From a checkpoint of a small transformer trained on Wikipedia.
Size: width 64, 1 head of 64, vocabulary 7229.
Training: a variant of Adam for these matrices, 123M tokens, 6780 steps.
Each number is 200 + 20 x the weight over its row's rms, rounded and kept within 0 to 999. Layers, rows and columns count from 0. The size before them is the row's rms in percent of the matrix's.

# layer 9 attention value, 64x64, rms 0.156, rows 43-63, columns 0-63
084,186,227,216,194,215,212,227,237,203,176,242,144,205,204,209,196,186,195,204,218,173,185,201,212,208,200,195,210,217,191,176,198,238,215,218,193,201,222,213,196,183,212,215,198,198,204,187,211,191,185,191,187,216,209,192,223,263,199,223,182,184,204,146,218
097,191,208,230,200,179,184,178,197,168,232,209,178,178,192,228,190,218,191,215,204,189,195,172,210,211,212,169,153,195,226,197,174,222,213,162,207,201,200,166,187,215,226,193,196,219,160,194,226,222,194,167,211,222,193,195,216,198,230,213,173,206,183,186,227
109,196,181,192,219,177,191,189,219,198,209,189,207,205,196,173,225,225,208,183,178,215,202,158,200,198,170,172,158,203,174,172,216,178,178,245,228,202,222,198,204,168,204,197,240,199,207,206,221,233,218,201,222,200,198,194,198,187,229,181,165,193,223,221,215
104,211,208,173,227,214,199,194,240,222,201,203,228,228,216,177,174,190,179,225,190,209,204,216,180,172,222,212,225,205,195,176,221,230,219,196,233,199,232,194,241,185,167,199,230,188,195,207,194,201,181,164,175,198,207,173,230,193,207,171,197,225,186,189,204
104,222,206,200,204,150,195,214,231,223,205,200,211,218,217,187,203,158,197,183,160,197,189,188,190,196,205,198,213,208,162,202,200,200,199,214,193,198,126,214,228,206,182,220,208,182,202,177,188,189,215,174,193,199,213,224,193,228,203,201,234,230,209,170,197
098,205,197,222,193,196,217,195,190,169,194,237,195,174,198,211,188,224,187,218,196,193,240,203,228,187,200,180,185,214,206,185,195,201,175,199,184,196,266,183,184,185,213,166,171,199,221,168,231,203,202,254,161,209,200,202,228,204,212,202,202,189,208,213,201
081,202,182,199,221,174,195,182,192,191,196,193,230,208,188,152,209,237,211,187,198,197,210,185,147,222,187,192,221,171,184,183,216,173,221,195,229,200,176,199,234,188,217,187,203,202,173,197,228,198,211,151,182,213,191,198,209,173,197,175,181,195,209,237,215
095,205,213,215,193,197,183,195,186,225,159,242,215,226,248,223,177,195,180,168,189,212,180,205,184,215,222,222,201,196,189,209,200,191,202,237,214,202,173,241,190,181,200,187,186,181,235,221,186,196,232,195,216,162,210,204,188,223,214,198,202,193,219,169,188
088,186,230,211,209,203,182,192,201,197,193,245,161,192,195,208,209,218,175,218,215,218,202,192,204,193,185,191,170,213,202,188,198,196,195,228,185,199,257,188,191,181,261,198,197,179,246,196,215,192,234,244,194,198,208,204,224,206,200,218,178,176,200,196,191
079,164,203,208,213,195,182,218,224,218,201,207,202,167,223,189,195,172,202,220,173,190,176,159,181,193,149,199,203,167,173,215,195,176,201,175,199,198,194,205,208,180,185,204,190,227,187,180,214,212,188,179,171,225,204,177,200,216,195,217,168,206,226,250,203
076,186,213,197,223,210,194,176,175,220,201,223,209,205,213,197,212,206,158,222,217,207,203,216,172,203,195,219,204,195,198,197,184,204,201,175,181,204,179,191,195,204,245,173,188,182,247,210,160,179,250,237,196,174,200,199,221,179,197,240,183,211,204,204,167
127,198,215,195,200,172,207,200,217,201,179,240,216,166,214,230,215,186,207,220,202,170,173,187,181,180,186,177,169,210,174,197,175,238,190,191,173,195,189,151,180,196,213,209,194,217,166,194,190,215,218,179,218,217,223,176,210,190,220,215,175,205,168,174,191
090,204,214,156,200,199,209,191,223,194,208,182,176,222,199,205,243,202,199,219,220,216,211,218,188,218,236,187,185,251,202,176,213,221,205,224,196,204,205,187,193,211,207,215,216,188,187,213,190,171,206,186,236,169,195,230,169,173,201,159,171,200,193,236,211
118,166,253,193,207,184,207,220,215,209,168,223,220,207,199,198,193,184,261,170,189,189,181,205,207,223,175,187,226,209,200,204,216,224,172,246,189,203,181,205,200,164,221,206,209,186,216,219,170,216,191,205,215,193,197,209,181,214,177,178,188,195,222,196,201
148,183,204,178,178,198,199,208,181,196,182,201,193,201,210,217,239,211,191,237,246,218,173,207,188,160,167,200,195,188,205,204,208,208,212,224,166,199,233,203,189,180,209,178,204,214,222,213,167,187,210,239,211,167,185,167,212,171,167,199,173,209,209,212,217
103,194,190,199,216,230,208,195,212,233,203,172,197,202,231,186,184,179,205,203,168,185,225,205,161,226,186,206,248,208,178,186,229,203,201,178,178,192,233,190,222,188,197,197,180,173,223,179,176,183,209,164,191,188,213,191,169,170,161,186,217,216,190,208,212
127,241,168,202,179,203,194,213,183,200,228,185,222,211,176,195,205,169,205,209,202,218,207,172,207,195,229,177,227,191,181,162,175,183,211,200,187,193,154,188,221,220,165,208,203,184,198,154,195,188,213,184,189,217,228,213,191,213,204,227,223,215,222,169,188
081,191,194,202,198,194,203,233,165,186,187,183,201,175,214,172,207,211,176,168,217,215,193,167,203,205,206,217,222,146,214,219,183,227,180,164,233,199,201,209,216,201,212,198,195,236,184,198,202,189,223,166,154,214,186,200,176,222,211,220,223,202,194,189,225
127,172,190,174,164,181,181,215,174,191,204,207,194,215,194,213,233,187,196,241,250,207,175,186,201,168,190,197,223,181,209,206,191,201,222,244,185,197,180,207,198,176,181,175,181,220,218,211,198,202,221,230,175,192,201,186,213,167,186,215,174,217,232,193,207
105,196,213,196,201,206,198,214,217,226,213,185,211,210,193,220,201,202,202,239,171,243,197,229,169,185,163,214,193,207,178,199,210,182,172,219,174,199,230,207,208,184,209,203,221,171,256,217,168,200,201,222,235,194,208,189,203,165,177,202,221,183,188,218,178
103,210,209,197,216,164,197,215,244,211,186,202,224,201,183,207,208,191,205,199,174,210,142,244,189,151,209,240,167,200,198,237,198,223,204,186,211,207,193,206,206,206,200,203,225,206,210,213,171,178,198,233,182,187,189,195,220,223,202,188,192,180,193,211,174
# layer 9 attention output (transposed), 64x64, rms 0.142, rows 43-63, columns 0-63
061,247,216,213,201,219,197,166,202,172,222,213,238,180,213,211,204,209,226,192,181,216,197,220,225,225,185,187,233,182,156,209,220,211,186,204,199,235,184,212,217,201,218,199,203,201,192,202,199,235,176,196,214,213,176,201,194,196,226,156,208,218,168,231,212
106,179,176,166,198,192,214,173,182,198,214,164,206,209,189,198,186,213,176,158,215,190,196,193,203,219,199,174,178,174,214,203,168,202,229,207,159,240,240,204,207,194,182,196,197,185,222,184,204,183,214,184,218,216,203,201,213,231,170,221,212,189,159,206,231
121,188,189,175,210,182,237,177,212,204,197,178,210,189,217,244,221,178,184,183,217,178,207,217,203,231,200,182,183,190,220,172,194,212,208,220,147,203,195,228,186,163,200,165,245,202,187,225,170,200,213,229,192,193,217,196,194,210,226,204,176,184,199,204,203
106,191,216,251,178,201,209,228,189,177,181,246,216,186,220,216,220,183,191,188,188,219,183,254,208,214,192,211,174,190,225,197,183,180,188,208,211,211,212,195,175,232,229,231,173,219,202,193,212,210,180,207,221,182,197,210,201,172,195,194,159,205,224,184,208
117,243,182,226,171,227,186,216,186,207,186,220,192,186,208,199,213,181,222,229,196,221,189,217,181,193,212,199,227,210,210,190,193,205,185,165,206,270,201,181,182,183,209,231,207,173,197,214,212,201,217,205,193,224,217,201,204,194,205,213,213,180,253,180,176
093,182,174,216,188,150,198,167,227,170,232,165,218,190,193,191,217,188,222,201,207,180,188,174,215,209,205,185,179,207,189,189,196,186,206,194,190,212,181,204,207,238,180,158,190,234,163,185,164,209,198,171,218,203,178,198,194,206,189,205,224,180,183,229,206
073,181,204,212,186,223,214,224,225,211,197,199,199,221,215,237,218,192,180,217,218,186,197,253,205,220,199,191,195,167,222,176,172,207,224,212,180,208,201,216,163,215,224,214,219,193,208,221,192,163,185,226,188,185,252,218,190,220,208,228,176,196,184,186,192
096,240,192,229,210,184,203,199,251,183,213,175,158,219,218,183,201,185,210,214,205,223,224,226,203,147,182,202,221,210,173,208,215,212,183,229,200,224,217,211,215,204,202,188,236,206,204,201,178,226,187,203,223,211,179,207,185,172,219,173,194,183,184,191,196
081,222,182,203,202,151,231,192,235,198,196,155,237,203,187,193,202,191,216,197,195,174,206,190,227,220,185,190,204,209,155,189,192,215,193,192,182,211,201,211,200,204,176,159,213,215,159,207,170,217,201,197,215,186,159,210,196,201,223,186,219,208,164,207,217
079,219,204,181,205,227,187,195,208,206,214,206,225,207,202,239,198,176,217,187,232,177,192,209,209,193,226,174,194,204,246,201,221,217,201,222,218,205,182,193,156,207,176,227,215,205,218,240,183,179,171,229,205,238,189,156,201,181,222,184,204,200,196,199,225
073,207,194,204,183,159,202,231,247,224,197,184,223,216,199,176,171,195,189,184,159,214,206,197,220,172,200,200,216,205,181,195,192,228,189,215,230,170,218,177,207,211,175,223,199,203,183,209,218,233,184,178,196,180,167,213,186,209,242,194,213,182,182,172,200
135,232,197,182,178,218,190,199,216,216,190,178,221,224,198,202,214,191,182,154,188,216,190,202,199,193,187,168,198,201,214,180,222,194,205,183,198,258,183,172,212,197,188,213,192,191,175,178,241,188,215,215,189,226,185,186,209,202,230,234,237,188,182,213,238
079,181,191,201,196,197,213,232,152,210,156,205,204,215,192,176,180,202,148,191,160,223,209,201,194,224,189,219,188,186,198,188,174,185,182,197,179,194,207,206,228,169,204,145,198,207,195,200,207,226,209,211,197,155,223,205,196,197,201,217,189,188,186,184,177
122,206,257,177,239,227,235,196,223,218,193,220,209,196,232,217,198,191,191,200,199,218,226,233,213,201,192,194,210,216,188,189,210,227,201,208,246,204,169,200,195,188,183,171,253,194,191,215,217,239,180,197,201,203,189,185,177,195,223,205,198,194,213,214,202
147,208,202,204,210,192,173,213,208,216,222,184,215,217,205,209,178,196,192,164,199,196,194,181,220,212,194,187,192,197,175,192,229,184,205,225,209,98,183,194,210,223,201,183,208,207,186,185,200,225,187,200,195,176,154,184,198,197,227,190,214,198,196,203,209
108,193,227,226,194,192,197,243,203,199,181,251,218,208,207,199,212,198,215,202,209,166,163,228,202,176,201,233,191,223,188,193,205,201,168,208,234,214,173,159,195,217,207,220,173,248,182,212,189,208,161,224,201,193,218,207,201,186,206,197,198,201,206,186,183
140,231,175,218,166,205,155,230,182,211,207,212,203,189,222,191,203,174,226,216,201,201,180,196,172,181,219,211,213,192,203,189,189,196,177,181,174,255,210,200,191,195,209,238,176,152,204,208,193,194,220,208,179,219,232,202,216,208,204,198,228,181,227,212,189
073,219,200,200,178,217,180,188,233,175,209,204,187,181,178,188,216,228,223,219,213,160,206,212,194,176,211,177,207,183,207,227,181,215,237,198,180,176,207,174,186,211,218,240,176,181,258,176,188,195,176,219,198,208,186,198,176,204,190,211,194,182,219,221,225
138,235,179,192,211,219,161,216,205,214,228,184,209,216,227,199,156,185,213,175,209,202,187,169,207,200,208,178,204,196,184,177,207,182,195,222,191,134,201,227,195,229,204,213,220,178,203,178,174,215,186,187,181,196,176,174,199,210,222,176,224,188,195,216,215
111,192,219,205,218,151,207,221,214,220,157,227,201,195,193,193,237,180,202,185,193,197,198,192,207,196,196,228,209,231,193,188,227,205,179,188,241,172,177,156,192,213,199,220,204,214,158,213,202,212,208,228,208,196,174,223,199,199,214,191,197,227,211,157,191
119,214,213,212,189,199,210,189,208,203,176,228,186,182,182,199,220,213,179,216,169,249,228,194,222,196,204,199,217,208,245,219,220,176,211,177,242,164,206,182,191,192,205,216,209,195,198,201,249,224,226,181,214,188,153,199,194,183,190,215,194,224,209,184,194
# layer 9 MLP gate, 192x64, rms 0.207, rows 0-22, columns 0-63
063,171,206,202,191,211,234,207,187,187,230,197,220,168,195,212,235,204,196,231,209,202,184,202,216,203,228,213,173,185,178,216,204,211,211,225,209,194,200,180,182,192,197,211,180,224,185,191,207,163,210,181,230,203,217,175,153,225,190,224,231,160,224,200,161
117,195,185,191,201,204,208,189,212,193,205,196,200,187,191,226,204,181,239,200,235,173,204,219,231,189,239,224,160,188,221,199,158,215,224,203,182,178,205,217,222,183,185,223,209,207,201,186,181,178,194,228,190,187,240,211,190,191,194,213,213,164,239,218,165
108,220,176,182,213,210,205,195,239,196,206,189,234,232,219,228,232,198,168,192,200,187,197,186,179,189,229,180,209,215,199,176,192,220,208,156,209,197,192,238,200,209,208,189,194,248,202,199,186,201,185,160,209,191,188,204,215,233,206,246,230,184,192,201,199
135,179,188,194,196,217,180,212,226,213,166,212,227,215,230,232,213,209,236,196,199,215,211,215,191,177,161,183,203,197,207,196,207,192,207,245,216,211,173,180,204,174,206,183,202,206,212,187,210,233,196,188,204,177,174,175,180,158,194,238,187,233,227,219,183
088,206,189,206,211,224,197,223,206,207,194,176,193,208,216,195,195,213,208,197,211,228,194,218,207,173,197,215,164,190,219,190,181,223,232,245,210,180,178,224,209,191,201,186,290,210,197,198,210,194,197,190,199,181,204,206,224,186,181,178,227,200,181,170,180
117,196,218,222,236,172,201,213,214,191,235,211,241,186,245,191,178,204,204,187,160,216,182,191,181,214,211,212,202,171,213,191,166,204,199,174,177,193,198,182,224,206,161,170,219,183,170,214,215,213,196,183,225,203,180,178,203,209,200,190,214,195,218,224,170
093,163,224,180,211,198,231,168,196,185,200,186,211,192,181,171,201,201,221,212,228,191,176,228,175,194,232,211,179,170,218,217,170,191,213,227,157,180,193,180,195,205,199,192,202,207,210,170,184,192,202,199,201,211,255,212,201,204,189,234,160,184,201,200,190
102,205,154,162,184,222,216,214,176,193,205,210,216,196,216,217,231,176,196,200,184,196,186,193,203,181,193,199,173,144,209,213,196,237,190,192,226,211,216,194,133,184,183,196,199,194,202,235,193,175,201,198,220,227,212,211,196,202,175,214,186,217,208,194,182
114,221,190,209,191,185,190,235,214,227,240,242,240,218,213,179,187,185,227,190,180,225,201,202,154,192,236,202,198,199,205,191,192,212,184,168,220,209,194,211,198,222,220,195,211,178,194,200,206,223,218,158,182,193,205,209,201,212,193,225,239,188,223,221,180
039,202,219,197,191,188,226,229,181,198,178,228,212,200,171,173,183,162,224,218,200,200,180,211,248,241,199,208,202,211,190,199,219,164,202,187,200,191,206,225,207,215,217,216,191,200,189,211,180,219,224,199,188,185,198,205,138,162,220,177,205,224,205,190,179
084,196,199,220,198,207,202,164,182,212,221,227,172,185,200,184,215,177,183,194,233,201,205,203,223,222,181,216,181,179,190,181,203,201,201,219,160,197,182,231,222,196,199,175,229,182,189,201,162,193,212,194,207,214,218,191,163,190,195,195,149,251,200,230,214
083,220,169,213,197,183,207,173,224,181,243,236,217,197,182,212,215,204,191,181,179,220,211,188,199,218,164,157,212,209,220,215,241,194,172,187,225,208,199,212,225,228,178,158,216,199,180,213,198,217,205,191,216,207,185,193,168,214,175,190,215,222,186,202,183
108,195,211,212,206,190,180,199,182,205,228,229,211,185,193,152,190,186,200,212,184,180,201,194,187,218,230,162,193,197,171,170,193,195,217,230,192,204,197,188,237,218,177,166,236,198,184,230,186,178,187,183,180,167,170,200,198,187,204,155,209,228,210,216,208
129,197,206,140,210,194,177,234,209,216,177,223,220,192,183,194,209,180,190,242,201,172,170,209,193,181,187,237,196,195,177,215,206,201,227,208,192,206,209,214,216,196,214,200,194,175,235,238,198,206,211,206,227,208,190,185,231,163,195,208,218,165,215,221,212
110,186,209,150,196,183,216,213,189,176,181,180,222,235,198,214,205,200,207,182,210,216,243,180,151,179,211,205,217,158,202,214,206,220,223,189,208,211,200,195,187,212,220,200,212,183,215,230,180,236,207,204,213,190,203,194,213,230,177,232,202,159,213,218,188
096,214,180,190,191,189,181,209,221,201,212,139,205,200,182,192,197,190,218,183,174,188,204,202,210,204,207,195,197,204,185,187,207,190,164,218,206,199,187,214,174,229,196,208,198,209,163,208,148,213,157,224,217,182,205,202,217,203,251,188,232,192,209,183,242
111,189,198,170,197,202,218,214,226,196,201,222,233,208,213,159,187,155,200,201,180,192,195,208,182,187,234,178,165,209,217,189,206,175,167,203,213,192,222,189,200,202,216,198,209,220,192,191,168,200,214,190,189,180,211,198,193,172,182,169,163,139,218,194,210
126,199,173,183,235,163,194,205,162,191,215,188,203,233,202,194,201,179,199,214,202,202,213,201,216,222,194,188,219,190,180,181,220,218,197,200,208,201,179,191,201,173,185,166,200,210,222,229,216,158,185,244,270,178,201,231,202,195,208,208,214,194,208,207,190
112,189,198,209,214,191,219,211,210,171,189,219,220,200,218,206,212,222,198,180,220,204,207,176,248,165,230,226,197,189,260,200,148,205,209,204,202,177,189,202,202,195,205,219,205,221,218,194,184,198,173,221,218,198,220,241,172,200,185,209,200,183,222,176,177
099,200,193,192,225,168,216,211,215,196,224,219,197,217,200,169,220,205,188,201,168,150,203,198,209,171,187,209,235,224,212,184,196,190,181,216,186,196,190,188,253,179,192,171,193,202,213,199,160,218,197,197,207,180,198,210,250,168,178,197,188,212,216,230,204
110,223,159,212,178,209,171,206,213,198,194,205,232,239,223,207,221,218,237,197,224,219,209,177,200,167,199,185,196,207,202,193,200,179,215,210,212,198,190,190,186,199,245,182,193,227,184,202,208,188,181,201,201,180,237,178,206,188,173,210,183,178,219,146,172
111,175,220,193,199,173,214,173,224,193,212,256,201,201,186,191,193,224,181,204,200,182,166,200,187,199,196,262,185,182,238,224,177,213,185,186,221,189,186,232,215,191,227,194,218,200,221,204,226,217,206,189,180,194,218,215,171,194,186,214,188,192,230,213,199
103,203,192,187,211,192,234,215,271,207,207,178,231,214,226,197,196,177,185,215,200,219,196,194,205,203,227,183,193,194,181,211,212,201,205,198,208,217,182,211,159,189,218,188,219,198,228,195,198,178,179,216,188,185,137,193,153,208,196,180,192,215,201,197,217
# layer 9 MLP up, 192x64, rms 0.191, rows 0-21, columns 0-63
074,217,175,186,199,219,215,211,226,219,214,215,189,171,265,168,200,214,181,175,200,164,212,199,205,209,225,195,207,231,184,202,174,198,190,193,201,201,188,253,211,216,190,191,204,227,243,209,190,202,205,198,192,183,197,204,199,230,236,214,228,197,202,231,199
148,186,186,160,177,221,207,147,192,163,183,209,203,193,215,231,234,205,192,205,178,186,217,198,181,191,202,188,198,221,202,209,191,231,211,219,182,197,211,227,198,189,199,200,186,170,206,220,188,209,165,216,236,191,215,238,175,236,210,214,244,208,201,202,194
093,172,231,211,191,187,202,208,194,182,188,206,190,193,187,201,235,219,231,225,202,175,192,209,196,216,204,184,178,198,176,196,159,191,186,196,154,175,209,173,208,206,212,159,195,198,198,193,206,147,203,192,236,199,234,185,195,205,175,213,167,197,234,173,213
110,218,209,199,184,214,154,233,214,217,197,152,203,199,209,210,190,154,193,180,178,214,204,189,203,191,222,177,164,206,224,195,188,198,197,162,235,199,207,222,183,225,206,211,194,159,215,181,235,191,182,192,181,204,198,190,188,212,231,221,224,173,201,190,208
093,216,214,232,192,239,175,200,184,237,189,207,182,188,158,177,237,229,181,224,227,218,202,199,227,176,192,189,198,181,229,193,203,218,184,191,205,222,216,187,190,194,214,223,237,192,168,185,220,185,202,188,196,185,223,190,230,184,207,182,230,190,188,201,228
110,204,199,217,158,226,215,196,207,189,159,176,217,197,219,214,225,219,223,212,224,184,189,213,198,193,154,199,193,183,167,233,212,194,213,205,204,179,184,216,156,222,242,230,187,215,236,194,171,193,206,205,182,176,183,212,219,189,194,200,172,196,194,194,214
106,203,193,160,206,219,192,200,198,196,199,200,176,190,218,227,209,191,205,161,174,191,195,190,202,183,224,188,175,201,181,203,193,217,202,204,217,202,172,214,268,211,192,204,177,241,231,219,200,177,211,184,212,186,187,210,220,238,202,218,233,202,195,231,165
106,172,184,228,234,170,197,219,222,216,218,202,155,203,173,182,162,162,188,174,189,229,178,204,217,176,198,205,248,206,219,197,204,223,199,222,193,205,192,228,197,226,205,194,206,182,172,193,175,182,206,221,195,191,215,213,185,197,229,193,191,182,198,166,201
110,207,207,228,195,214,203,209,215,205,204,218,174,167,231,206,204,202,163,194,187,186,207,185,222,194,187,168,204,217,162,212,210,191,175,186,183,196,191,209,209,212,245,214,202,197,135,198,200,185,168,238,174,194,190,178,209,196,235,163,214,209,192,189,199
040,178,167,214,182,217,156,206,159,199,179,199,191,217,180,179,212,214,179,229,186,215,218,211,181,190,199,185,165,200,213,182,195,224,193,191,167,197,213,189,179,202,261,207,199,178,173,205,228,233,177,217,213,213,215,216,213,191,185,207,215,188,199,190,167
092,175,160,219,192,165,181,178,185,193,161,164,182,185,200,182,173,211,185,195,222,206,225,216,174,172,179,204,207,184,197,205,169,206,205,213,226,189,205,230,174,212,223,225,220,182,209,192,211,157,173,178,193,212,199,220,208,185,191,215,198,203,203,181,238
085,213,190,179,208,157,196,222,230,220,204,231,208,194,207,190,181,197,171,180,200,183,194,203,171,204,176,226,207,219,151,221,214,201,195,182,204,198,205,180,212,168,214,212,211,251,180,196,183,184,209,175,239,192,204,190,189,221,176,218,227,186,186,218,234
110,178,198,203,207,217,198,188,206,239,221,180,156,180,198,213,191,184,187,231,198,191,179,213,198,191,189,217,170,164,174,173,185,249,248,191,176,198,209,249,199,216,204,193,197,180,177,216,184,196,177,219,183,214,222,205,177,208,205,202,230,198,194,192,190
121,219,197,192,185,197,207,182,199,212,213,159,213,187,182,224,168,161,199,178,222,251,210,189,228,186,188,175,207,208,198,190,232,189,202,209,180,200,214,227,211,198,176,190,202,193,202,183,188,174,158,181,171,187,184,200,159,227,231,176,220,197,201,228,201
103,183,198,225,211,202,195,161,223,194,207,232,184,185,163,161,199,216,170,218,182,191,145,228,202,226,196,175,189,214,200,167,185,228,204,216,188,207,198,223,190,176,217,182,197,222,159,195,211,188,205,185,188,201,215,243,183,180,207,193,211,207,218,209,200
095,178,214,189,235,197,200,202,199,167,227,208,177,229,196,182,239,192,205,243,190,196,199,141,197,214,219,224,195,206,231,212,183,208,218,190,199,194,218,211,181,190,185,223,199,193,208,188,209,218,229,240,229,238,222,194,209,208,177,227,186,181,190,202,187
110,208,157,206,165,228,175,197,208,197,189,190,204,195,207,211,227,192,236,183,181,213,196,201,214,222,225,208,191,208,200,197,206,259,191,170,171,216,226,214,217,193,202,161,174,180,165,201,194,190,190,213,198,192,212,216,255,216,216,197,219,190,207,176,203
115,178,215,204,199,210,215,217,201,179,160,237,233,206,212,199,218,199,222,213,207,200,181,191,188,156,195,196,186,196,152,221,170,187,188,192,193,206,219,234,203,214,213,202,203,210,210,204,183,237,193,195,168,258,205,199,184,194,179,160,180,188,205,219,213
111,207,214,219,217,175,195,185,216,229,192,164,203,247,205,220,212,192,186,210,224,228,194,197,193,174,175,185,215,183,191,205,221,203,166,157,205,205,194,183,175,186,196,199,230,216,191,182,209,181,206,152,168,220,203,174,234,184,179,171,200,182,182,189,210
095,187,207,211,214,190,215,222,190,181,226,236,205,224,207,174,219,208,192,213,182,168,198,191,228,176,187,203,215,234,215,225,206,199,183,188,199,222,216,189,213,168,199,186,175,166,209,175,197,199,206,187,188,203,228,200,244,154,163,195,203,210,188,241,231
118,177,210,229,217,153,174,213,188,211,212,220,220,221,220,148,212,179,219,186,191,202,140,207,172,206,218,197,198,221,190,215,199,203,193,193,211,203,207,182,194,210,168,209,176,179,222,225,195,205,194,191,229,194,195,202,194,176,233,168,209,167,215,197,194
105,218,192,240,206,190,180,199,202,236,214,188,210,215,183,216,183,204,226,198,192,218,203,207,185,211,193,184,195,202,212,183,187,241,165,177,210,213,174,183,221,208,175,201,199,203,193,229,228,189,234,176,199,212,175,180,240,214,164,183,213,224,201,207,144
# layer 9 MLP down (transposed), 192x64, rms 0.179, rows 0-21, columns 0-63
066,207,189,185,192,224,226,205,251,186,189,233,183,184,222,178,200,224,191,204,181,175,188,162,196,209,214,202,209,222,198,235,169,204,186,216,220,190,185,223,218,193,184,216,196,223,238,209,202,177,214,214,198,173,167,203,224,228,229,222,222,213,219,218,220
167,178,186,158,197,199,185,167,185,147,185,204,183,194,223,227,221,212,203,209,178,191,205,210,202,185,178,200,192,220,200,201,211,221,218,199,169,196,224,235,211,187,201,191,180,185,194,219,195,201,179,248,227,194,223,240,186,230,203,213,246,199,203,216,199
106,179,173,168,215,217,183,210,234,200,188,210,228,220,216,189,222,215,171,219,214,185,200,194,175,174,222,175,197,216,199,196,182,224,199,193,190,189,188,204,216,200,181,185,195,255,197,186,204,182,202,187,212,210,177,221,247,224,203,241,227,185,178,228,174
111,200,160,191,191,197,171,203,200,200,233,252,200,194,228,215,220,225,182,201,209,217,227,215,213,185,212,190,218,193,215,182,169,189,185,209,173,247,214,203,196,169,177,198,227,219,193,209,208,220,240,191,202,183,209,196,184,200,171,201,232,169,227,217,213
106,202,213,228,171,224,198,215,176,182,200,185,165,164,181,179,214,205,166,199,219,189,198,211,231,203,196,184,217,203,193,220,227,184,175,173,165,195,236,191,211,204,204,210,180,184,196,160,231,204,205,194,207,199,233,159,202,200,219,202,206,218,210,250,199
113,171,170,195,198,163,215,194,224,182,242,197,247,214,186,195,195,165,241,190,185,174,187,244,219,188,212,216,201,225,211,190,191,174,180,201,190,210,187,193,160,205,187,175,180,206,224,200,229,199,204,176,215,221,203,217,210,204,209,206,194,194,230,187,179
104,174,202,183,204,223,182,233,176,178,193,218,192,183,207,205,193,199,205,190,164,196,200,189,199,182,199,200,225,197,179,184,193,240,171,195,207,213,178,202,252,194,203,206,168,263,208,230,217,189,202,188,218,186,187,227,217,238,192,213,218,184,189,209,171
103,195,185,207,187,163,201,229,179,194,194,211,201,197,225,178,191,187,226,222,164,210,219,238,156,200,174,203,154,207,183,180,168,181,204,193,229,192,194,222,201,209,208,215,238,201,235,220,203,200,218,190,188,206,222,232,216,205,182,214,173,175,188,184,208
099,210,208,163,223,204,201,173,187,196,206,200,190,221,187,204,179,227,184,191,198,173,237,182,219,217,182,204,207,207,171,216,230,199,197,202,184,168,210,229,178,225,202,184,207,210,205,220,196,204,187,214,188,204,148,187,194,211,218,206,199,226,135,183,237
036,152,203,203,191,186,194,158,175,165,192,183,217,217,181,191,222,161,199,215,228,189,201,211,198,157,196,169,185,179,167,198,203,188,219,202,180,200,220,214,207,221,212,206,234,168,179,216,216,211,219,195,180,206,221,231,222,182,204,208,171,223,207,189,185
089,173,217,208,214,198,203,191,181,217,210,185,160,190,160,161,169,210,217,210,221,192,194,201,215,200,204,228,195,190,201,193,186,180,181,207,179,205,204,210,171,212,209,211,207,180,209,192,156,173,190,212,219,207,209,265,186,167,194,226,188,166,171,196,199
088,173,239,197,183,235,216,192,178,211,195,200,193,215,209,188,213,198,229,198,220,210,189,184,186,167,174,194,191,181,244,204,212,204,206,223,142,206,203,185,196,233,199,175,196,172,232,213,211,198,179,206,156,219,196,211,202,197,232,168,193,207,227,199,187
111,199,186,183,205,203,196,198,184,179,201,205,195,230,214,213,164,209,177,170,209,196,208,183,208,187,208,190,215,201,207,218,208,227,181,230,140,244,221,208,208,169,214,168,177,188,219,182,189,214,239,204,247,177,220,205,229,208,208,199,200,191,183,208,225
111,214,197,179,203,191,197,209,202,196,200,223,202,193,218,222,230,234,219,202,204,187,204,234,202,178,195,201,192,214,176,216,186,199,188,172,192,155,222,188,210,194,221,204,219,195,180,173,180,230,229,209,197,201,198,185,250,175,133,202,184,181,199,190,234
106,193,193,177,195,146,222,214,205,182,202,205,217,214,184,194,210,204,217,198,215,214,211,172,185,196,193,184,193,183,232,201,205,215,203,171,168,190,183,213,228,204,231,183,259,197,208,197,200,238,194,170,216,180,200,226,195,224,211,243,213,187,211,219,165
096,203,199,195,156,190,211,198,192,200,162,209,192,206,154,201,216,220,219,196,191,239,182,213,226,189,201,204,202,201,230,203,167,203,211,213,241,172,225,202,220,185,201,227,202,230,198,200,203,178,184,178,200,203,156,223,176,200,193,213,169,230,216,165,182
113,213,174,222,207,214,176,194,174,185,196,208,187,183,196,213,220,203,213,198,224,197,195,189,215,228,196,203,219,211,205,207,206,223,185,186,195,220,190,218,210,209,182,173,173,168,217,207,224,181,166,193,199,204,220,225,243,238,184,223,263,238,206,171,201
106,212,184,171,175,224,188,229,202,206,211,173,198,211,190,199,193,193,174,235,197,184,214,181,200,197,211,197,160,207,177,174,180,233,192,203,199,160,191,195,203,211,206,174,195,190,178,198,197,190,205,169,211,119,225,199,227,183,208,190,196,193,219,193,178
112,235,202,224,202,190,198,184,175,229,209,152,222,233,174,202,180,192,203,230,227,235,184,196,180,192,194,197,218,203,157,194,217,197,180,169,196,186,201,210,162,189,211,207,217,213,175,176,210,191,218,145,188,193,205,185,205,203,190,179,188,185,176,198,212
100,205,223,195,160,214,200,215,170,197,198,209,190,185,179,235,189,212,200,195,235,211,187,214,235,178,193,193,187,177,217,232,191,202,190,192,194,239,249,206,175,185,218,218,165,206,207,208,238,171,201,173,196,198,228,186,191,211,170,173,217,186,176,188,203
112,201,209,234,204,176,247,202,210,202,209,185,195,183,205,222,189,184,212,204,171,170,225,212,211,220,241,201,171,208,216,214,169,193,177,181,213,155,197,197,170,209,190,187,236,183,185,200,248,208,209,187,206,219,231,229,201,208,208,223,206,200,231,194,204
110,243,177,266,198,204,201,216,200,226,231,153,207,228,205,218,181,198,230,189,165,221,217,192,200,204,199,185,190,211,186,189,181,194,210,184,198,216,187,191,224,169,193,199,204,194,170,210,200,183,212,180,210,204,170,198,232,198,184,205,190,231,227,211,177